Part of a small language model's weights.
Training: a variant of SOAP for these matrices, 108M tokens.
Each number is 500 + 50 x the weight over its row's rms, rounded and kept within 0 to 999. Layers, rows and columns count from 0. Numbers have three digits each. The size before them is the row's rms in percent of the matrix's.

# layer 4 attention query, 96x96, rms 0.402, rows 0-33, columns 48-95
089:432498580555481466442504458501501508393512538527567479532513562524454550470503529454451447538424543520551506553544527512544463496431536431516576
119:499590452517446404534407549526414454508608420469477462437496552550550510472493408496440520412509473541556530456488507571490544581449549443569501
095:483528508551555516396437560453492489482504573578508490487516456491552571476444527521558539509423546530507455529492557457592517561485477495502555
077:461504488434538511538508516516606554528492434531554512604497536512552486580428441477533382469480417466467522473362536478432448462471508492511497
087:490497496527502578547504501528492444490532521533517538523615500456442484417427475516574459464414509471584396529601493567571557531380544503437554
083:517500496568534490477478501533587604481609513424440551518457408436494484521535441529560584537417478534536479572407489470527538537506480517525569
093:483469427497491549526514513594525471479546487409492465534513500410484439466508455431506501449561505489531540460501440455511599528520546400474419
074:413468515541536500495516551590574463558522551523483417481557443541576462549562368542624501430496472508540492591537584488584501539457453499534561
091:461511372431548560569538570535441461555584481508527515523468497531462496475518507439541532453550443541516569538464564531514521460504498416435535
081:473508541448622536553451424408486477518514573500473526491456483427427534499482497438513585531508482535482496422497409547497490478495667584581489
075:514440457557515396494486505396563508486472405551526534490584470505471519503549533500530471511484490625531490473561547484498513482559486518544550
096:499502591482506469506521417472450514448513539582502479457485458500417464515541469553437417574549514551534562515557550461487491488457414529560457
105:467549492559482487567506489561418414493542575490531480464552501547486446475468540521505505554466521518471546528472442538494505559481508434575559
095:450327507452432481399547636578457474497500421540506472515385465466447537564571522544560510524524522450498473478502488464522460496447467507633528
104:442502475477520470442488542477518538583541448421518409525477530609561509476474488539492610507557552501542531473506559518554500465466464516470472
094:531479522545427545531573606503528518488526607516597409509471506512479557434518586569418485484543427454450455502448450474495474506464544362467477
078:508511592532530590512429370545395541452475459518550501547489482474476504518459473463455505522480564542486461655473455557488493546480539452487458
091:527552479525573484512431588489529434566448421436501489500425609512428501526529600466538425485452553520514418503520473499523403490456544481431550
085:474523557610445532487521429503501462501563516505492486513525415533537495536457501504507426550529392454544603533538604440454599494464452509548492
102:444553375538494527488470566469460365582498501529547425502576552525466605516519517479530504485557563532493519579542488501497564400589531420474511
082:461459570473532503507461468466482492501510595511426499496502581486514387441496404508511598554508566497503540331522549469595457474501469517489532
109:497473501581567436510494483482575488390544563530397473492594509519602546514513614548508427564505530495430525505554440537514506463529492567530506
085:533439521463485529572392537497544523437474465461556537562506499527517525553555611482601505429521473482461463575454542483509485561421531510533443
088:470552549489446546549492486507486602465377560380456475470466491491516481500521576450540508542492480508561508514433473491472485495494428545482458
104:483520548552569470497545481525441484461613475493590427492495491560539490526567363455437514487473495514513530509586580503464507500419537529507436
098:516495431519498504517530521535606477531447533487513551500476554427563519415518501641607482483521539450528505524495444461497568452463440528490601
087:447406586472540496518537530499362474506550471535496547455462385448522495542464584544513531495602447562536462469564547499527421430449532542529443
093:500415504470544528379478502432469428457522484494449567601394439519474506550537556412553465474507517528536581485521534482436433507571409481488431
089:458531467517568461529500487501536438461506489492489548508549470422541500534443492389516510479573453493488519523442428505527511606510636533584506
083:533521464519554510482458560341491497513463481463497507433467464550433473463440489558595517549425452477448464495436475507570553572554506515551506
096:459513464537655547503485499481508511540430412424567511529584544493498531506475449586477523521577549527488387560502555365456462468426504447440550
096:536532486507458491499532550486531559524480439548502556457395463517438553473539596434526523497438608496438525388543477459493524417453413573584513
116:518603556511552484521588519503519546450584448496517522390590508478549446473466410527474512451570443580536484479382472477481462511502600511517622
088:436466439580511498411510487561536470534476585513449459373531511480520467530468680520573582513401536435470517555461512509577516489527411551537474
# layer 4 attention key, 96x96, rms 0.373, rows 0-33, columns 48-95
098:576486510453444571408586431462552507446468578513502451465491476530463471503541538493499451529570503475443499512495399448472486525537434421558446
115:450540498541505563522483486500459478479426415559430489487627584594474495536589550492522583497436460503466512557500482461446529551515495482492489
098:446486497451485473443530468416608508558482479537512579432480491494407512382512440527563402534427433570484522396457515576497520469527493521529487
086:395502520468591521480522477546545565497526555473508519474483525544441501492538483669487499449489492521514507536411466499517493551455511456509523
098:523470380457565508454441481374436488528433539501506491470461500513520569586478483501413528475554578570478549532539562448479491512513493538489496
100:417495472501494545510389494501484335544498574490599496522476498532477461470460555377432388470514556553465540395516436575490420512541516448408527
093:542586579548529577494444472498557527477514535481436572486530527530557451559515536407458461537464441488512594507468491587493463453468571526486580
092:540526486399512447574506532498509507513463478557456568453556553469473491497479484522529566465591441589488456454445476550373552457521485457431414
096:512536451457532548406522561607532531509444459544528509512579469525571536470560455535432501464545500476472448541509534473426461486555488518495345
091:541407701494492482454512531466474488444481453597497512494385547556447583495489446478489428578413515464543450538416532624533533526446420529437480
076:488484493422514503449514498512449450599484567502507578614438481516491492513396476533451431456463549480435503478501509389565437474469441451416400
089:468452479467419525533557497598449470453497446541526516478412507444424468516430393423524536523437502439492482485516438520578546529642481577568464
102:569482447554530556586399489554472534529503468459478464440588644546540443515513496428439562455509481589613556541488505479502589571513525587450476
093:593511525435491513510545546607512505456518628621544479516441492502520540486575566471498493483493515561492544511500562491505462448498504385411498
092:460470472555478411495478487514660477489479519504458480414524502493557556556504551543531477515494547542430498521466569509455458465402526472563506
103:576500453391584484454554471472512586468466430507506522482551516465493431591493526461466465407439388455497574516455519494466389481488601527515403
091:559598515556612628575484534506552474506506517456551562457542505570524540489540521550487529525524462537541526479563440527558537524539490581516605
085:451503535392466534451513497516471462496510578509489409615544415582476570470577458567507503583548456541498532471420559475521553397494447519524467
088:526507488461523541548489416528504494431484416401456507405488512523494374478538553412494554501468634452423509579548447545547508558499509594509518
095:511488495473560481481605346579515425515537432517456506426539518573573461438532426606467516430530512482563515452482563484471466482439429491453461
105:446532479554387422485440505535493499450560545535569460418388485504465569586446428459433495531470560515583494491448427590502551542444589548518567
117:422500503518466476523590548456449479547498531578416521534446469454430508492585543474575514484442513547568492595508560545549497541560462531514500
101:561482511410517406508568552441524528530480488601434480475488502430522533474485519549547510470482414570495438360514471413479382540558558471449507
089:521416458584496464534484423531491478503469596454503445565566545535577449463510488469531530556562527485439529564477487434488604499607497497444548
107:498509578368472570497410492493464493464509478489518589480503540528390459461552564402495536579561517495432486510475430556452523498557466447554486
089:566517519512546468537492453427472413551542541445400506464564407553530497562447514465452427596544513505486491418511566463543528484485568578432459
087:500440491435486537543492550547520444513438441503486545481475518533583540585506360528489415535519441509540458502534387483541516483402428512460544
089:532488522552458410531398502444480473451512538484543498472418507476530471474428530629463511514553504472499434557464579561520490399496539546453472
096:480510592492593532506475538410539498393499592487567492511535525529453484504548516474454555487476419526427473501492432627450499498416481476508521
092:496491538548493464485486522442496538457446509560529499574482612549570548448542542483460515501477421513376503355487457491560539476471666480530477
088:527449399492387442458492468451520523512500555493510526533541460495535524469490486549526547450459601529534468552451456556438432451577535540478456
100:464449558494418474496438511587418485519517405411463459645472432478540573533470462411554433478514527510432437574470555414432482531508506498426515
105:522509537522512567500505510601485527469544486486505514465564487490401457489552443495438610523473475490422515456499387494451588496474487492524487
091:492463545544483504517414508494485489450509422607496487501505464473487480372465465425503496553538476515460508509571548488446463537462516490531476
# layer 4 attention value, 96x96, rms 0.423, rows 0-31, columns 48-95
085:359551544542504532429527538514456474381626492556489508569468531582442603471497514465478453567512537520537518498600553472517424502501625486499474
113:510531472491437520591538528460526533564395383462524557504425476461501492531481438541468600513442550589511482546422483500525520546450481557539442
086:558474474466538448533500452416619488487568469524513478525424527457531581600516483419494649601504597568533507507475540476460551492526463494516459
097:470518460500522446568452472470505518505378511462489523550526482500581468488503484499443440453445457554506518538460483519512526604555499488470542
109:447502572507571500432574523470496511452546463562502405558498525520531497603448468442519519536400441459409532424512492454480423495450459568517538
094:486548558411507419481482443547508462399458446491525501495515503497483556527427502447483600578541426545508484526503494499448453526558423623569450
091:488586440567491462553415479427464619480488465455583518508500561567517533463538484404479556510469558532485483518437490464530534456477479512448461
093:503542439494482464505498405550472545518408545481431413517544568474490432534487540468562522419533421640506534523464505536482488532507400460514547
090:502453405507420565609448392596495478411583552513479540561536593570593436526520519519505419472502519519408493517547439508516489469496484485501588
096:522353438499561507438549450523567426508611570527549513469546454453481497509625430529489483495522496468499490570529539504427455457562453426541534
115:517468516548470516376514440561511532463558503482508444451452500431466566497557510576539578496551507498481561436565513510455443477533498459534459
086:512438457498566512464487482500589507613404507473575521431474470450524385425447561475403539469552520500500453415571562536453546472474508489477418
097:528518445502512509415451499518550594518385426515487397461426497515539570525424539539464560570502505544560525464553528475477502442471440628466464
081:497517507549523521571501451485489463448503496482407444538537504440436434526497524441513484454591424510459557591450438473480516485536457506440410
094:502500487507441483503499582456516534482575603527570488534510514581513395476449588430565364464427490464462438536534530466538487535467557523454486
091:535470521405463529555501520533513514541405573452555554538445567517484492450534493469485457443518467601446489565489463564534563554540508504493471
104:504466498519546568508618470468546485532547554513571497467566481536450509453518404534503451444531469454474450586413500431479505476489458372406509
091:482565527414459357527482525493385522399434465522456478523546621476469509483526409430539522483488457592561496466541507521534524563508457548566529
074:439419508601474540508517544429423508487579456504564480467510470478481441510502381523520535431472547434377520563407532464587496485480547598518471
088:483482520535491496525564470416569513529492492490532479469422425442490488518594475536446542403582549507513466549495524495464548581444511415500512
090:439537506482524488552506476511432421491460570517478504525518493470542416416503507409452495521480506433532545500577475486494480552480496438469531
077:486581521519576495420520455543489493536476458567528518526583507458520554560524476542440511547425448598603485469451574503482500496473517483573538
107:472470457508462469513500457496457506517526498521414438526531455495444445532454525444491459408606480455433451527559563497578554440521495485527446
076:575485510557436522475523548541551568584492456383496465475522539519500409511443468628524576539502555469454535427461548531495496445510420480471571
075:533401529540473474658485458511586419425565558579472457501457452575546448485437487497459461408481486449509532532573475555537525532522547514524529
082:515653527423463426410514553555541531497535482389534446459436494581453479507531490506566530538479530527531456404546459551481536523550496477540565
098:469478521491452497431484423519461497491582497474597471554455562493499507480549535521450525515441496541390485470532515547412526392495485468499486
099:456497480447459559457474445515579497469458566582490461487465536441460502420481544435471452475527502439477534436512554442455482528525544395471487
085:567513593471496433486488450551515548460412568442451521519489536514390560505461554485428501578527551499536518476484531524449476443493482486459583
078:450534590436479548553517515537473566442534434456527437576449493522488623549512401459465589610529489452476480501505594547513466482396476466508450
082:574440513513465521624497471535500554505539518505484566563426505492508425510596484564489484404607547464507579632508500576471487548516521373496486
078:574563511410558502480458428476478554525423502432474531540461536488479566517455408550506464498516407443539459477613495520451567564509552545478549
# layer 4 attention output (transposed), 96x96, rms 0.346, rows 0-31, columns 48-95
092:504391338486494457501477521587507499580470564479527574445499440451521441572481528523434426524490483510501425631485551461507526562470518462466545
111:529511562497566441472619463456463507405548581515452516411507462526438491432486505447477390548497575415556541491568535543476469518605539508466560
099:473537579535494526569531448497470568515508547405577434418559469541501488411446496581510452504573476429538519473482466507517439463472552444456550
094:552493525391500477401543525506480463489536452594472460438459430459420538438525479551539478476570470515496533406551570502372464460506509511461538
104:525561394483445470513547487571415536498411432499416448508649557553508460445486512546476435480629515540532497589504522493482540598520494519533486
102:557487525424575515523586458519514519520586538537542463442538500442539532482546498551456390529543536469480477507557489487466463501456569490446497
104:501427534405498543390633527548489427442501555527485496455477385470464505527502487506483462552468368434506516465511556537504529518429348504495431
101:560487537530520455498473487475425481509590496502574486475397482521545551469545437461513526493596530526486464422370525523490442465537532459537420
103:479541510456452459460579642409497427607417464453612547438485576441518490499548528517500491498465404452559476496490529412444522565509453514494482
085:557580525460501524582445499515492562518477508425488450574511603556463413573447451546431543474437573471533495418476438460485527512479532512526508
105:535501481603550509622464455524466470515491527392510531558539546533520487533525406507449542504543539532536441543468526469563564606475553489513493
092:519506547530459561487519530529467513478548481560454454550546520529471567494550507491597423548412516517534504570465441457480532512558499514534581
096:565491566566447508573530520510443494413533558496561564524530464435479481459562395568569507427506482547510553644540435523509446542503527472592477
095:559518483484452537518475572404510457614483520503586528398473582527539495453518489510530540555579458621505490456549597514491585520487559525506528
097:396521480494424503421484460601464503539478468562475440474471424488517497566434473493493580481523520537491533521460443472545553323538418563542489
089:446425555512634563467489548381512483547531539624507495447442558460447562507472409543547438577545526470581468449559515473457480476508489522482525
103:528520511570494571473379520482492505506496533503388471483438485529545440547448551450474546574405474477525534422448488583537501551503547566624521
092:453506502482566472468446418550518517498454513571545558504410531573499538502586563496546463524584491498498529497467498561403396498473500502500490
087:504560379423488402521554523575426455540482507493385535472506494530463443534525588488470512586425538509562576395551519563504490524536499524495465
085:446505540551588548493506496499523474505490534451493547481486488530469556506481566459485450582471539504506488445423438439573464439593526448495611
095:552526405455470626391511513494488536479577534486521479659559445551473511474496530515583494453498516514496447577481541570443517496530409562494493
086:542378544538518450584518581527559571478566552443522487479487530508531524528545583566534391569530491464473524561457524496521444551540518460542458
105:559449448411495421520493594539512479649585503511583492510437445534515571572585534453460526546461540527496471392404525451483486459525523457461521
090:549588556464450545539577434463387526475421553566477530539483484459470532485506502387554569416427535462482431508453402546541502539536549502543417
080:450519491381465558427519441461376533585505560496508430500553415520485521510465514547429489480545644549529465530523537539544527368582439483500503
091:476462442524558535522509464515447465511453521587479453587488528473506622467505500442425513408553584456400480592509446460545499514436537511455484
094:513504470531480527496529498531463440488455517518471475351473517478502504503397481564600532459509461413646533625488506424592588569485457493547527
100:540524480548464568498480515509461528594484447447558452518515496461570517542498457544516550503484539588569390522374486500520450468465498557556500
083:548504482476529563528469456466547464453565455436515505576559455470538470568511392465592471425396502528515461574538518542513479586589491471550443
093:539470480559547463484558444507526460509494570534512465420615532489587404497486577429483467466449406470519545527391501459460510520532557477451465
088:525555576495535548439440474365495455558474480513584438551566500562475510469491419397458564469463491536546432470548516522515480512593371506407496
090:502386480524466475512407499418578449484506433527490518513539520497489495557480617557536423513515515537519444524448425472467451505536455420512423